Weights of a small GPT-style language model, trained from scratch on English Wikipedia.
Size: width 160, MLP 640 GELU.
Architecture: LayerNorm before each block, rotary positions, no biases in attention or MLP, tied embeddings, attention and MLP in parallel.
Training: a variant of SOAP for these matrices, 4090 steps.
Each number is 500 + 40 x the weight over its row's rms, rounded and kept within 0 to 999. Layers, rows and columns count from 0. Numbers have three digits each. The size before them is the row's rms in percent of the matrix's.

# up: layer 2 MLP up, 640x160, rms 0.138, rows 509-551, columns 0-159
# down: layer 2 MLP down (transposed), 640x160, rms 0.119, rows 509-550, columns 0-159
up509 102:492482459484474541461488511529575562531503502499438403474430545417499465526520494510527514506458446441434454544507437500554589509592522491410461468602471504546482539472501494499457503461518481496415529450505509527545482490530421474491470428448551514530514515563577519536521513502498537493490510509495470510452515463452538478475555522548489544545502515427514482497476506545514511399505491542479435502481462527474479476495553554466448560498494491464496464560515538555421552502438507
down509 085:548523473453427454545492474470441458539457523460521543491569453546522512423513478508458553464518507457584402450425500519531484504412460512515502588424565495474490434507442472424571472475466464455538431585429523525495507536553576506427533522514413427608471514478468491480494484491480448513529492501523422514528464519504491476462522458549443498486501528478478500502520476479481509497490459443478478543513511469517554455499493493524501497521513489515525457425527533536507459493474497
up510 105:457507461462492407538511513486435499485515449478497515436488482455522548521476413490503526554512512537511459487450497402512522510505554469460454565529443484482516546481498483470514600562476455522419513506476549469493487530555491462485448428517516478488517508556533442468484609495483481521528460560470468466509538497510488561489538455501483573409525623533569504594481530501475458483515503475517532485459564500473486463501509529483471534502488521561606589504493552487485500509537496
down510 096:482480508461521495565528461449434511479460542550458488553507454543527414498543540542487513531483563420473467508395474556483523473527522453439573469480439465463466478475528461483513428449503505399446545513528463467559470521540561434482498531450437498544541508563419494469530455465535515506392481488455454446458497492560448539473548544524553528531481521534458464479519485513475508477499473454459509468478495465472513459526529519494517534438459416531543563440506453487498479489488514
up511 106:512500491540555570401510502460544476475507518563548409551519536537518502517539554511537516521490477557511534504527434487515516478578513546527503498495417490523655501441503465527543522410540547478545517514497501486502502553451580512437572554493454475462514489516531518557482494483498485558418502436463486466512521553535515444556492501561559467535491480543441395506561455473486523445486495474521480457473516474480482489518464522519496511533469462492430557510521509545442451490534518
down511 108:496516550430498453519429426497528526486492477540513563441515475480474461485508466536543472438490533435543493507454557523541451484480482497556541557489489474515466409521491564474554438494432508471468515508519470539500493511493499529567542528474509523470521415495501413468563552491480454538473506541500489492551474487438448518445463542493481575474455557512504501432497574538493518541492458515505508466531615432543535508485541490495556619469535550506536450553487535538499593466465509
up512 098:526510543458447474525487434519523482469477537457466438426473510500491554560456500502595551443533543534500519464535468435500536503468543498481475501501521505509473575544479524528452484599542560393436548534515517476462429519481512566518495497503475507474518535487526538527563459437450516520504483525530540453411466451476480532517507540460450538473473526505485501507468617559498457553499565591468476538479484532506472432520548486460504529544544502468495529527468501575532488550406487
down512 103:535477494495487502514490524480532532579584558489493528542467454472485461436507434543494506523484460518473505499479477580519450466541503498498562514532500450497489471495504481391520441504487394540528491449496544555549552483564574566549494516478490472563478503527516441473378576488527494487475525461458541561634507509505536491483500493495469448480497493554467523485524438420476603454526514479540473411501551517528455474495489466542469523436517496489472457520488536472467501471504473
up513 113:518545525508558528566486486479525451448446479492589489521480498530475483496502472468418493525452449520502515512442444512582559522525511538517486487460452489473527456493442552483454457563470532568472520486521581476442542528459514481397533478499513492464500539441512472578522494490546465481496547468543464430464506509544547516466544440517444526453439467481485501470527613486485441433442480566483555448441495501470482469513603551454560495483513478529443545461528488534530473484541539
down513 093:490487495533472470509548483499450489563536491540488541460529546491515510483539494512593473538548470461505520514535570489557439558462492454539498518516536489485464537549485466448518566496488491459509479581513446460583467506561471570593512416563488506565476461476483494390497516512508502471489471486490533518505501482428501528517483534532596483529565502527534467491506411483589564517555475447531487501581522488479523511509454466557437496531490488508476487526471509510395485554430417
up514 092:559461445520460549529537508477428458529566570481526515544512434557478540500503542513435458432495459532470508448518533494430610474529555494456388492532431492471449528469493543492553512507561491526524421552522472390494497578493492497546501504593529539504409500512514451417509451541485572458507490464519518532477506516478495450482491498494466542550453550554517494508513485506543537472511478422509535546550535508539517497530484492517561528476447480450520491468500451529475487510504443
down514 112:501496538493571481491479510489497510473458486542504498506470562475489463454465472459567531551510467532440502442570525482470461522456497453502426500468504445471488506469564565488449522403518456532500497544519445488508494502505554536482492456598556539465393399490497459562544477537493519526494415526522477451508487542471532528571509552510547471463433462397474525492495539460495513511442502553496512602515486527531483530490481537422544430461473510510452497522567547490440547466496453
up515 102:508479485501463454535560529496515537526463518474464471445483498600502510519520504604450519482529502520546495458472534456548474563378487494519502557495531473550557561498482573532496499585436510492484453523475537489514470503520476507478464523503497465453489415545468543532428474490468514552536474539544447451532454507470518538504504469490591465589486502468426490485538494450493490555497372475560578470484502454551528460494475541593516470442501545467483521492525551469482513518521456
down515 091:470503538487477526510479486458502480445494482489531498560543565515511488523561451432445518461529490497526548479492496489457483494532536516389512521537432540451505512604501481410550432533540471429586530497407460503491487501545467518532533556491465441513514412450502489550497527519500407475551491506483479495510506510456452405503525487464501515531538491477518580565475487517465451492475545484389496567495469513529551449512481471533492578427440525496563508509531456470462480459505523
up516 097:501523490519516542518480567536502551455542570500461490470508483451489442508452500485519530608523501494496476494505462474449491440464505524494499582568460579509534515444510513559460511577481512480529558526498507517482484496568471588515551481491483473550582474512485439420581525511474444473489472469492490481491447471542560470439580441408445527481475536457526527529499506506457523611570494581508486467533527553511523506478438472499579485483484545453567489456444541503505451514505513
down516 101:405508465469442472493553541480486559564521486557539596532504555507465465498510483600504497522531478469474495478472555573547524577506418470512525541447503547534554426560509476483534499443472487521465517565528544515478521524485474493524440499468537491474602498500543519464518478462495460487456515441492518477461454422491460524503510583488475467514505488550491563508596512449488548495510489481420520526444451501440422468498470482535512532556509506466480415450560469504484516565460473
up517 091:581491449515495488471490474469462497514503423442482532554550410551476550555534528498546502484513532578436531445487493534481445478517404513488465468466465471572490493530397548463491488496496477459511514568497487473505586451501552443555421467499481470462477503525504492521531494548426520457489446492478544489519544466537508482458623454574585501526523423468525547517586429422449488489504449502556514493512500481539490447492478481469528501537520529533483469532515511545533516499510512
down517 105:499558536507511515466518541551465450520572543519512550527464543519474492516441523486457481549522484478531472466520576442493564495475522469482460499478520534487424546510531406562486532484447454547390450474510483521524480509580464501481490505492534503469554513484518503492510474519520487466551515473512487493528598530513585501535487534485513531392515464571433447546502538443509424452480482569522459483475610521483473580541513417539501494532403511523500511534471525486500473434459459
up518 088:496476498464481475562498495548500492482494515476532535533406510459447608546485455474494560459550459570514493542464476595543546495432466520533599496438469516528515488504509483460503509452498451485473452525506519488406552519493588485597453476516488472480474535431524549532529532534516478501472482511425522556503536500489522542418461420571477496490466489544571524484454519440520533482500528525515547468472538457519511533446490523558540462507547530522449553479573458469583518476463511
down518 099:482473472513494503588501511525507501500485471480438447507417556533508548478554456518560487558509496444451506587513432422467398413487434466530457473467478468528513534493527465577491514489462527522443534471529558401519466442518495486478502530517491517494426510491419513435479482500458555527493522540523492585511578548478544519509526513471517464533569478520481502491464445521485501543378505502498512482473499487573549525497444485497509487524535519411475533462538544460533555447480530
up519 097:504468547458460481492497487467467514465566560463461536495411496426470476486513500493489476449475577532464505572545538515478522460414499558443514528502448517504475521576493484537427514470520494492598516467517450569517527505513481467455443446446501483491494455524592435452513518448463369556460462460529517504525504550454420492545528513479523558539493520514490466485520534536511554530506510468511405449450525488518508515415498528525523593492527485463544465440531522499493493532497564
down519 093:512495476472431443523577538533517433476421514530477512567499565529506478417467508460606517547497484549519503508502485515576574516529512480485506446604595468487476496505551588506530516456475524500475478526491554506456485446510464450503504523518461587491547503540516523528524520527473525448465456447553452501487444432534548529467468551443561482517513481469494516497473488498470518515574479542506522494520443409497465505517508477483477468544528532450455562606516429468484500507547445
up520 094:577506514514517418494564483497575489490551525515521469523521428562508468466464492508566512542528543570505481517399499380486480411484566549519513498502453575476498461527489484468524529502479511511500441551537520430478482487476474489437499511465503501532505473561536556463529461523479545492569510500537507518549433454467480534516520492483475513533514523480462431498523494585515503457474483449504494493441458440477548484504482441518462412386476497497494546542447499556602514575517504
down520 095:513490490498409540544476587548458484468536456493506483536551502447516561531531520490417489535505465512433473430530467486528535528500434447511440456474511485518500454488505485506519469513455548533562546521610527512485500490522448440516490382531542462538428481490505470551486567495458538485510465486521532438474538507539512550486540537544503449521457547473569519448585553520483447515591543511493510550556490512506489456481584532562551511495480440533458513501521507474433437458507546
up521 102:476588507584483523472496472535514453537506447498490507554538476521556458512522518494489506453468430498479532503557522486488536536618501591461469473527523472515432414434483486478446500469511502495544497492558461492485497484581441476493474530480527424513539441539475474506556551540536531542503514511525511497515509509509568504464552502563441513518506515502428482438510481554563516481485425519499538489406448456428468494498475586453525568506477483471395526489518474574481573524528540
down521 109:456412544510487461521450427496517513432476458496494506570560499533579483485555488511500487516458514470442527444499508610526491488486573490477408443494488435528508406539561498528555512457448542467515515521464517465493556501537490546550478501483453492518556499517545551410524438521486535408417507542517489482496529521528587526472537496497530565468505462508509478490472508501446413547502584479515522507511524517431501445510510450553480477435521482456514526532496556529496541443506454
up522 097:422539518531527519498417543556381446515435495481566549520496464441504547428564481530506472517494480445522515433550516562513605429529544549497471522533466481510496476541486473521420467434531472503543527452484434484479559503476495492538456578541541545474477542466523550432546497509497531541449574512492503484508504534472532496489464442493444480509486497487437546547463526538513468462453475388467525443494462520480554499551514475458558533529511535494507490483509499501479481542545576
down522 103:533443519502468486484566440405509471478512492502452469610484545497507506524425453471500482482477527559434501453500545471507476456477470524479568501453519503482530456528511437497582515558549547467461504577518559504522471572510502451429476525456464445497501519510483487521456531528569486494516469404474474513416390509510527459523508529608487584523484558544464495454560438472497482467509541525525455477473480438438517478501490478492494486503461458498493509510554475579479489497451430
up523 112:509476489471487548582518467461418559472489516395506548481492488510509510486445517465516454528444516463395584536540484451567513461565530511469447466444522572548493474536493470461460487568522521480560532497465488525490473585522469471474554484430522434480480525541451472536516559516529475494525522539530412512561482473502528477544464516524478527497439486480536499566526475471570428430514452464550462565514451465540507475467476493456497468534539512452496488519534545499529428560418492
down523 088:484587479459431470418488535502549450533586514541512481515514524445563473471499498531472523493488448496557447477407482570445500538518484512518601554506493523465497481494484479548484485482505494541425531505525552475565483457538483464573577530511480575568512505490598542494493467485470470498537504523499585547528504516495474504444531458468510440504518496505533544501509536480496505471445480542517538470466470508503586547516533492534502509541453482581526428474487470470461627556547555
up524 103:465532503539537404484559530503528497491581517476480475485581445554457518530517500373537485570518523495523449555454528506466438486511469483487496508464538410515524526498553424502506479497485490485445556517549561465512488515489512486468468498520496427492489503555553457516464512467404477449505521542480480494544479557592574511447500480473477464467557511476520432538473498451553548533489514483513500522551496532487462428530434504491486465374499542504477514433532461528465565473568520
down524 090:522500553479466568500515512495487483512492483416470513487496449459499477496476495540495497458390473493514538480549516579480486474485509557501500422523489548536496431507506586444543533483505498584479475468445434474454476489561473587555516469451467552489549513448481487554547477491555493482467493461481457473521602483447437511562471495510473536535452463520488482543528529577438515516476514537437556493394482493531493540472504462503497536598446477397523529518453502453519455501560481
up525 100:508490607509530518502421532553409508542427461445521512518499464531536477484484447509506497474416479500574543467498535537442488454480533475517467487514511553448510538530469542546424540502505476497421484448508513546461496486562582512493500466447611546504511461518463495509542526486448554565519517440500509496459459487530581550466456443501505488491585530493458551478547555551391520450437511487478493518454472511477535512516531517528483538495451474502498433468412557489484457501509524
down525 093:546489407461470523529517455490549477526510519497475501465526489459475517447510532525504476506519460449542469530476528471493491493466436561527499524484481459547546559519549505517594469540595535517543520534466524469570497485486458457484462476519466497545466452525532523478590509525475514446497524529504530491522489513488407465562467549479438532555431468460547411427496528424597531491496455482476488450503537520559491602510534559472559452489416414505469456477531507460499538496431528
up526 115:534480540416493545359469527471500502485507485483541445512521470526529518472493552548504538438462442561487508482498480489530471431571499542420467512495561551516565615540507470508505543541507456474485516487542493495497446529477502481487524563535512566443499452485438559527560499542434512543539516526497569502491433543483506555491529493518550463522577556504546469522517446519453405550544580468455489523474479542503517517475501477487533532499448517504491545482459544589465495465450528
down526 092:522530509610500460543471501523446499544445482555472557416523446472488461498571464525501535577489589418523463554487554582485480555450482501488529495510501492444514505531574508496452468516466511477533506467451557481482568468537544534559508445398443490481551497561518469459459523514540478420464470488479442517535515467505511495519500527474484563472473488491498508514510522451570557501498420506586504521466481462588452457537557487510489477481479455511483494552562513490573552527475483
up527 098:448497415454556472497464480450517498500555462464489581501568550448482474449529513465554492545450536463490498536552477476494489543480562450498485476462445511548511507507527593540519535513500513499507529504515454474524536533528572487479565407560477484446489552506470485575469455516525479506543505474481478469418483540563440509554530463443488509452436532534462570537529518542539467459544469586455475523538483501463476466528556578497449514483490524547394518531466495479432415538490490
down527 096:487482605547474472488500498509524549479448495557500482552435491505531518528474457459409585478537480585516539470445493492464548476465457519460520543544577548442490510448499410476521452514481454486503472502528499497490508492515444488515438513478549521517502472499473505497482483540425519487496422489523484465534514464456453574457489517526562472507537491477562398505494497475452510441455546380513493520414464522466512515491519479462509465450421455509571489522449393522511539465530546
up528 111:560503497498407522484460482558463490494581468506477500468558502409526469470496549541528547571467473485488512547462519476439488510495501472505610440471497454511439467553483438486479454456398434447512475506575468565440530469515529522557546552499553512478526455520537509489496506520531509468473439501529530472516450439458560478528546482533581484438540507437453560549550448486501546488455559518527530484496493552500474535494519531499470546502441533493513528593528590552497483490491518
down528 087:469503505468563503522537462468493524535415469495551467525429421590472493520495472423503481423536472437476479486519472490529513510580522498450441473438418580549537540495490462513529509537546484570508480469386483475566521548474488428427452492503404502502496509479453475489486522455483554479464548522519539541472536561482476519495455503479450547547481486543558368526506510533488476538547478492478469536521509447543523478454524483477530500518499455457509460492459428527468549516520502
up529 102:596531529464495527512550451492488483475477554464497516406452489504461537566494492534558522527488553522563532508504502472449568468565559517489471477481538501477563501478531526548487490527507461547560415558459465515534504542415545507481506454519521518516510477429429506520486457493483442496459562485470495500438511454409552495509454511523504464524488501575485476494437424486534486565522421523486520498474456501582453430455461481470456494560489439534490498555534597527532550486430537
down529 096:485473463521473502585505406493488550550555486544487537559590468488479458533618510473452497476467502527504529543470494504551449550488472457509517517546496546517592564528491472525502541481486492503479499563468556502528568495495525519522428488425518521607500531536562581522513515501546503580538522496483488508517463534538530511447507555485471579480603567575486510503534511530561555435464473500546483464546473502460528490491461448497498435496530529541519564536482534511533465454499461
up530 110:488483474543469497552542481475586532525525451525480372563521521465610536508484508444476494576509550470488473490509487432521450573501529510450548436569458497511490475437488485552590532539507498488546519537561512463502519496506424504498522502502530546504509526526509488499511481473481437459526451488492467513519493456495474505511452480437533456583530639449456490532503511534519566485541546481519473570469496524562524490382483486502466409473519479512527475547527468488546510484473471
down530 119:458469469593452547473558444480588483508513529486440469502440471540512524558487530481533549552439482459520563512551448499440488550469459449587484484531452542499433505506460504449526417452512498480550469561554492462469512456541556548552544588525509414487518464470525480404449521537526442505551516493456542572483534505575497445488493498514556524497538480539489504477486491495447427537398498486497488481466448510431533489494506513530540459524495488486426500499499486541466499525530529
up531 089:472443546503483467591483518528535543538475564508497369526508549504517459460449440493494500461451503449508518547491484436492583523561516529433492522511494522528537419532517549514509529582518501497557477546519496450558604444514522528440515486482531466472445474489514473399458494475494505574500452457561528492489492531452518475477457432469487514417531550495492425516475545544540526468543515456480532474449481476529555540505528568500498524473561464506554575500454501534467527511484446
down531 105:447484437500525441475472498535476459576518475529526534514483465474488568558509492465595564464499521491552472511508535500509528522466573502455445490506515567479470580512510467460507466512483519563468526471502494513482547436451578500463525450574494482476491526498503503510436453542493554497490512519550370514518504491428548454441541424477425466507537513515568446500482491467460552499500463519525499515467524528454475492596476615531516475475570550455428506474435520539548501497550535
up532 102:516421494519477439478466513568488469528490494537415564528493533421521386536504500530515476533509555557518526574474507500489497501505494480416484519456456531507540470497531506462505538510484525507505519488455458496505513482459532541447515537458560479486488563484525607431460513421443498520521483531479487399506460517483473557512475482468527443513485518472574554457565506547419528507539548509438522471509500525448498486481384479501510414571554451441560513556534498515550493519540500
down532 107:547501464435488504525469469491514471484508440475491507480519588471451491505430450504518546498488467499473569493420393524481482552524567519506541487529455535518526447421474568481514488423586532487509550508517501410519508455440500454470520554414566482484521466498460488498467545518490568492546479519458488498507536487521430467477514500488582460421479561460590487440501517504426552454483475490537503552514491511461495467457445560417478472518559545453520501527517535522514481511547427
up533 115:420467490477414509495523497541449431524518491423547586490554569518487514548448539505499444506515507463529540454553512563543444542488519527521464477523477542558538491541522497545561478432509476535534476510504560503467523470599489486377489518492511528466480552439457481430438494548488537485521569459490520450520442505475512496473540432494523514494457511547471555536556505535492501460550477534558458556523468530472543482554584494437444480488499506542560541472445539522551529514536462
down533 116:440482611493552474506506477473438520535498445542467484492531434571416431551442499474558459495482466455498522523508434541487504529513510491546592500519458520490471514538520464570523509474490474518476532484610511515493503476575484465520515498459463474494482522532500549433496558464497586486482491559528471615540511515491499475469526498472540565481573546459466469525525466534503514505423519501563484525513531486574487500511565467503460506480479390463553498477509556476558432542552463
up534 087:540471496562481518527480500476542538520550516532445468531510469504481447529512471540479524545503485449443485512503535556424497437537489572457475448485469558563388495573422526455542496454464525494475528571496543436505456398463476435510519483509476545447528557456515566514506505537472508433525462461474426445479535546519439482451517476454539532528522506445546531520434466451504533503537531453512426421455543543512530500529485427503548504431500492547521507465487554507533545559489509
down534 088:458535559452494486453484560518481528576498522490467447483515462485548394485558464516468451494483550509490523495490515539493507481517397443498500481482544487485492540537507530460409560488456511473474480495445573453529486529524527530424483512463458473509461479510557443506508470483480461461428513502475519496491438404505477540622446505455498532502395479512514456495437562530473581450459505554529510460480500466467536471492484503513455444475598444563470523516545512531532456478437487
up535 115:541454502543533549471430540473571475427562459495481560507460523509502473480481499487499515486464432538468469506475540466508487455557524533541553467449497554527508535488481504501531460506455536525505540471492475484521439577474497441498531499512553520492546484550521521554482517540505466541513514490491506487504494532499505576573539577423540504500499558510601521557474491531488487525422560567460448504498504513487554518465457464591442500463500409438444528490535457498610468426476611
down535 095:473472506440479400542497479446465450555475479504453455491541470534513528487541532547521510460547530490485532499549472543529587537441564502471522558524454466518505511475483552494477493539584508457492462543500456472510581462545524528503439565472466516476485518471467424414513520395444447483519509493526470499469544494523526420478462418576551529477517486473500403483491529494568513462553450475518495508452468517514441451506512465399543499499474516531524479488451535493441544519496413
up536 088:426521580524511480515550550452469528569466497440462548510467507582513457496460553525491473535546507508467502471460499355549525522492519530472525496442431488491499444516530545512495480549522500547518477459509524466515552460453474597458504441495542458468495527503525529503491493506466469511446442453542512480515555526565460470498501502468478530491471501449449487446503426483528556611541455441473504487535545408513532458522493448544557490425547457488502496546437568560485481461476521
down536 102:531562518504455491479459595476514401498542479530579533551537489453522490447530460475476536542495490534502514468451470568466489514492520450551433461547554517415582469483509502508527458452557519527539460536504513519512469515559483404453511519527531501555496461414559469507494456456486534460483559432517494477501459556429491562542445538454478433452480478544430473558518516500482491482526513544530478431485486469522490525425449520422568510477508502496453412526455504508507500537549489
up537 113:446506479477511492503439442460474601486541597586489492493461441490538524503486553551531557494486538522552475507498413526528575498500420497500435494476537404440443524544436546539509506497509538562482487500556529467473484436431485527517553472510513551547495457494450521490480517492518514499531514484449559532504451479482479606554482436448511466486444484539540476515509514424479470467525534405538494457486489563562461502503508518473507469484512545482487456496582535583517469503461478
down537 097:496505488521494481459513529454516451430491528492559406514535509496548500484493453485499466509483409459498509442586499517518484540492488488515505447506478491560534494435504422486418468553523503418445451566455500496461417574493526532520474553448481423423543492503447461445546533534470443521485457425410500465519554540485438429455496502495548445494552524515495528491524467482516545555527530484478454481515456472444591498509595569507437482510492470490533505479501477466492449463515516
up538 093:523518504427578476536470472491443490553503465439473548473474505579455519496557474546468484464482421475474518481512487487514513477519498519500496493508506553524501490499489513490589521496502474475486531537445458496498593508450518555488463481505503418506448525515486514511557500533432486526490507472456513480522499518414405485505481496482481462491484437508562543480463529440434423498441537624441519583559504546452438535546535483442581570527468432567551546443509528552543502473538506
down538 090:438514488601501528438522571541470506472504513495442550587483519469459485528516538425457576512503577485516460473546512509523516515446504495507518531485479473397483526492514411476446473475468541596518431503520486500490486457579509441517527516511455528470552486486568464564445556480488505428491518501494485535487479414499545492554526503507423455542509543514526504556484490507541494497538529402566501520476417522538526408473462532546452439565479524530479525501566507496508473519491516
up539 087:475521499553476481460527478471503473523515490541549469520441538495469581527456538468448494467502503509599425466503475454474543550439433573483484571473490484480524501431479497524485460515552537511543567473412522446547506499504497475533507407448563529468529517507476444447511471497509529501463424483542506480551491542479483508446495459557524538480476494505533493564465541456540512589516564432433534494463581580542499503515494489507455491534468485496553494409523519550495501388540549
down539 079:581532539489530457471494495490511488501472434557508539464572446539505460434520486488507523521498505481500483540482462581512446500536557429518545462497525450564518474488595471564435450503570489455483478557533427565500535517506551511493521549571452494533526501543515507497506510469539495549525528543456585446488515496488533539587516564467531466484561554442480461521463533533576545529485497544575544457508472417479597500407528488486514564464557510518496503506523516487506481564532487
up540 089:505485510521493515486491526519501493585490501473569495478552467502482531513502484425453474547548461533492525518521500446435510468557554571555542506530455505519562454499528556558513483579456478529500482577476493554497521499507511417486428503472551487484472475576518490539500573563441498460487492441526499568504538417517462406508448376472486531450482531510525473495472531588485521476502513510544564577524488483529507508451485449533494483451418445505455508458569549539522508495580494
down540 111:495431438417470548504477529467481498478529537501515600502500490534523496449472395488514506516398453516480454555520471399500471520512572545534522465513454468526499526449472455504476411543441518522494528537536420513553452478499513416523521487438514510477425470468499480483432424491462565519501464463511473452480465449513494419505506483452476450509505519543520496489501548536503401515467447466535541548471444469522486531460437495502489499523436446479473483475551523530570519501568491
up541 100:528494457452481465464491490562495484490559428505434462500538468437515479559511526474488493508392466484516581559480494506431491501574413518533423502521426532513464504517479477457487500537439470404537527459461513455481481506459583508571519479591482502494567549489488522495508444495569511528549513509491527500515512496478457482461507501494506462469500505417483561552488479466428478506484466478535525492495504603546445508525453511535499524502485476562577499542447585539464607485495516
down541 087:534421541432478466530476528494505504556458610513518490499435474527537493445506490453438425476499511462544511481478507507497514550508531459447566528593522544466538470496522456549549495512451458498494461480450494568518441515510486502532431511512405540527438479454511525484473513513459539498521478481429475574579428576541553540461391543435514543526426491537514494563470455531523453480469490545482482497546530458474428475492493529517571515491516461504511490537479478554505509490567549
up542 094:528489525588540512521504504518441483518485533491489417470533507539499506554503489531552382545483501537519503526510536485498474454530478493447466450562466485499546503482504461488522497470464539539471511478537464421593519601464520513482447555478565507595483464504476470508449482522476470446449503524490530457554473509525455472444536543508429585519428566427487483518465470603515471543453522485458455499472489493511487522394528493488505473466537474587440491536531542533500429454520532
down542 083:478454489443440531471534484455536482484505510416466511524476504482528483480499488464446495512539487503496563460419503525524468503480499496480527468494507422488477472614479478533498420497536456510556518483450511550510547492488473563444503448490462494492485447471483538500488479425486511566493512492532468559420489467527527459434478510498512457501563427485424430427536548408497519456424487586434519469533505494519511476518526546485527571459456439493550523426552570421472505458424510
up543 093:508500426559491448440515497537483493523467445444547515527482429434520534512504529469507518495516520503489469532502451519432492479467513480502482521521517463491481493531586524509480535610427518555483418464543572540489469511529469495525474538525498492604472508551507416506503569438471546484525502556404478451475572493482484472431513495536516501483501574440452479560567479459464544544536505463505514446485507517471477500538424479433449481467507520528471570419546481549484585520547467
down543 097:493512478521438494530560480476482477597483489588533558515570426537550514481550560465488562469581486499450525555512413543521495563549521483525478540504423515459432515558534571481487484449501531539532449504487513543548443495549453492529496507485554453616447561509533480488526508524494518500550542527438441500488567468532468552531496460483503515471468466439532460510495565573485483560500472515460435509509436471451474471533502566460496456464496514531465499459444439508479537477507518
up544 104:495484425545453508532581448545492503512445510485520482506477526434513446541504488529483475534430486548445468451459446507452487501492525457533534461524533468534538504484495486496558454458520512476526492546496514499492559454571479486575574519539456510477538457560491559506447507448443464457483517564441410441503542495435502597476511499504531502537488525468521490476407495550476507526525485532496587543534497516509436477542464492493499530523517602556515521453488466494470567577465626
down544 112:505522448478505493541505492501424481510505419528464526435457545467514520504539509487545412502504469537443429489550480449462570424487478531491442507485517547509453530543468529502487533524487499425517495448446495573525544496599458448522520590513429516408627442557520550484529421530512532545520475553470490511467517500498467563504559504489525564429535514468507512478512503556464494514547487535502562489559473437500481473535448531466549540485532480531532500484563505462483541558504479
up545 103:509472546505546468507535503510499485470531454562530421530516537472520477483498397491475499494514508515485491507438541583482553451408484563478597566488486534497490455556504534415480635490512517504501505527520489564580490505473566536545449502478410530447470489491513507453496443488454550466502590421456539425509460515581493493491521513468484467489500487508496563447549515497494519564546524474499501410533530460552421498541513572491490492499540528517522505526492544481476506464493510
down545 113:448478496516463538477523476558507433507569524534559476556493482500533518577510582563501480497499536517476537428517497557546500501492499465563432438474448516488442545476482590493457418537494433542515591507540474507479532505549512516459474494482548496581549510480528481522559467498548513499425500503545426505558484511529481445461597493525476465442480481468436487582480485509585459477469495470528551537502484542473547434516489519604501474441451484474550452502506461521543494465477466
up546 088:388522472552545510451514555494536495519494462566494544511463507471553543517560459521482544499496482481539464472509466557409573441531351489502483479522502446455544471509487489512482480500545551485439465489477541472527540451494463541509526469520521589479483530507543484435549559475477528463419477466459447492479577464532537488509526528486502511496454516497528562522510560509555484550481561435487496481488485580514547499487521546553556541579476478529569496475528493572493556431485465
down546 091:575586530565535526519526539462526517504490509467437517487516465522448494419519462532524521576524489438494463504436510568488489486490512457511506490474491510530477599450471479501510489557502517443549449482434518536514501498405430485479536524464471474557495530451515444472487539424521549470498490471513443503510448551487479450484515522511565518460506487484572568478364585520476517480505447511484446475584567581550450584480517507513541490501542485509488517438464547516479495455525494
up547 097:493432512544547557549582481525490484474458567541537512481513497507471540481506482531501599483465536504506523421522448543536522510528394449474433513400451478451551511477453480447503526465554550453500500419463506489515459485464549458520587499513527526501530562508459476513487520558552513461546591472425489503491484505511487497493550567492491456556475493448501612496435516511492522478546476487473490502461501444533551507483516468480483468517551438496478430504456422499573549522458524
down547 079:530506492469463439516452562552534506551539478480447519525492491527541528550488512541460506593514466540459446575516467443480466548448525529490606480536532484469441560502500516558508444572487442508496489542499496485492471497499475526500446421424477491517468448486491513498563426486476474579520423490524507532502519511517450439545453450501515582498544556554451413447514491523499461490446505527433466554502512509480436483481489458453478535529445550433504552475496470469439406494542470
up548 087:527377448480524528545503558486465415494505497512475503490505615498482495439481510536523573438479506515460535551493493558543495477567567475476449549496427454531464571483459512474489521510484480474497515520563492443542515525457399586476403465479439490500530414506530512499521531493466491532503561534445487556524505511453472539521477483534467521500472405497484503436476476464488520506520495513573548492504549500474498526466538468542516488513455517391514502415481478527467459483567483
down548 111:488409497594574467567436478523498417511582465536449528539477510512505513542500543516488549517514522534519473519447511485477546493556515499481465553469451499473496526511485514469525536532572476456491547495528525478502426538430547496516518461438502513448492484527494414530515504531477472491495558511482484513560465508475519510508493523506408541483486441569503556485515532379421567466516525458494502502507591517516487532419454481517511569463516529497504527365494508499512440517430544
up549 111:503494500458482485445497522520484520557498481590475490414413558488503552511490554395483548479489534522499544532487436454450507479449429518598457507513585527483506459430449516462441521487559455511491506535449531519561498590447525492442515459470498536486490473463517506483505483445485494533444503526503477502520550459438445523539474429597458529501495540521456550492472552567493432586505435509482549508477499468473438497481477463552479504550449487513534488471543560452539502488471464
down549 101:520447516512482528500573441594465547540505560499534559416571473462503456478575527513503500445504548467533539537449457422528493490452415440484568479485496495555543495464456486449498550525449457441531541491432477398504504443524524529525497473465527577491496444480549539463458510507543555581500552431456529503512508547498549509518527477472537482487505496519400511539444520557501473501550473508510508512503488426528496573468519501500493539489488535529541473518515468448507431501503410
up550 089:450483470532532508478501454495451531562505455460572499471501464546554496530541518556492475494485452457483447549522489473490466504477551485459573450603534502528444470507529543566480508586511543473534484567512436544533482552466521432418440594491526498498475591471464475447477540486488451496455502483455451473425529471467442463474570527528554464470470525421495556506497490403481495554537474498532561478509506505455515520524467514518531535426500473498550523562530520520511478570561540
down550 091:515436518454442518546530515477502559542474530544471468468573479552492492523603484578454569529587491484509503521531575469503486462510484489500471498440423506526487540553510563464421472479550467432532487582522511474493557498485585526517501449497478467477537526510540473492516496445548478500557424551473487547540489428517479508463474484512557503544561495510455432478446547513493518451468468552544526556453556530560510474502484489515449489452599467496445509464507468516543598471496528
up551 100:486493471550503436462474521523502475487454533480555572455523445522452508480478539537550456514562472464469515562453539460538607457545506470462536512479467550509568514503552509466500503493528548486463522521646543466545495414564517527478549511518484503469483520449497444520462443552555541491422539513532548427484465510519491491494579545563408490523518472508467498545514488472453503543538556548478496470472456439508465446534584510509453475529504489486427482488506450553522457532479452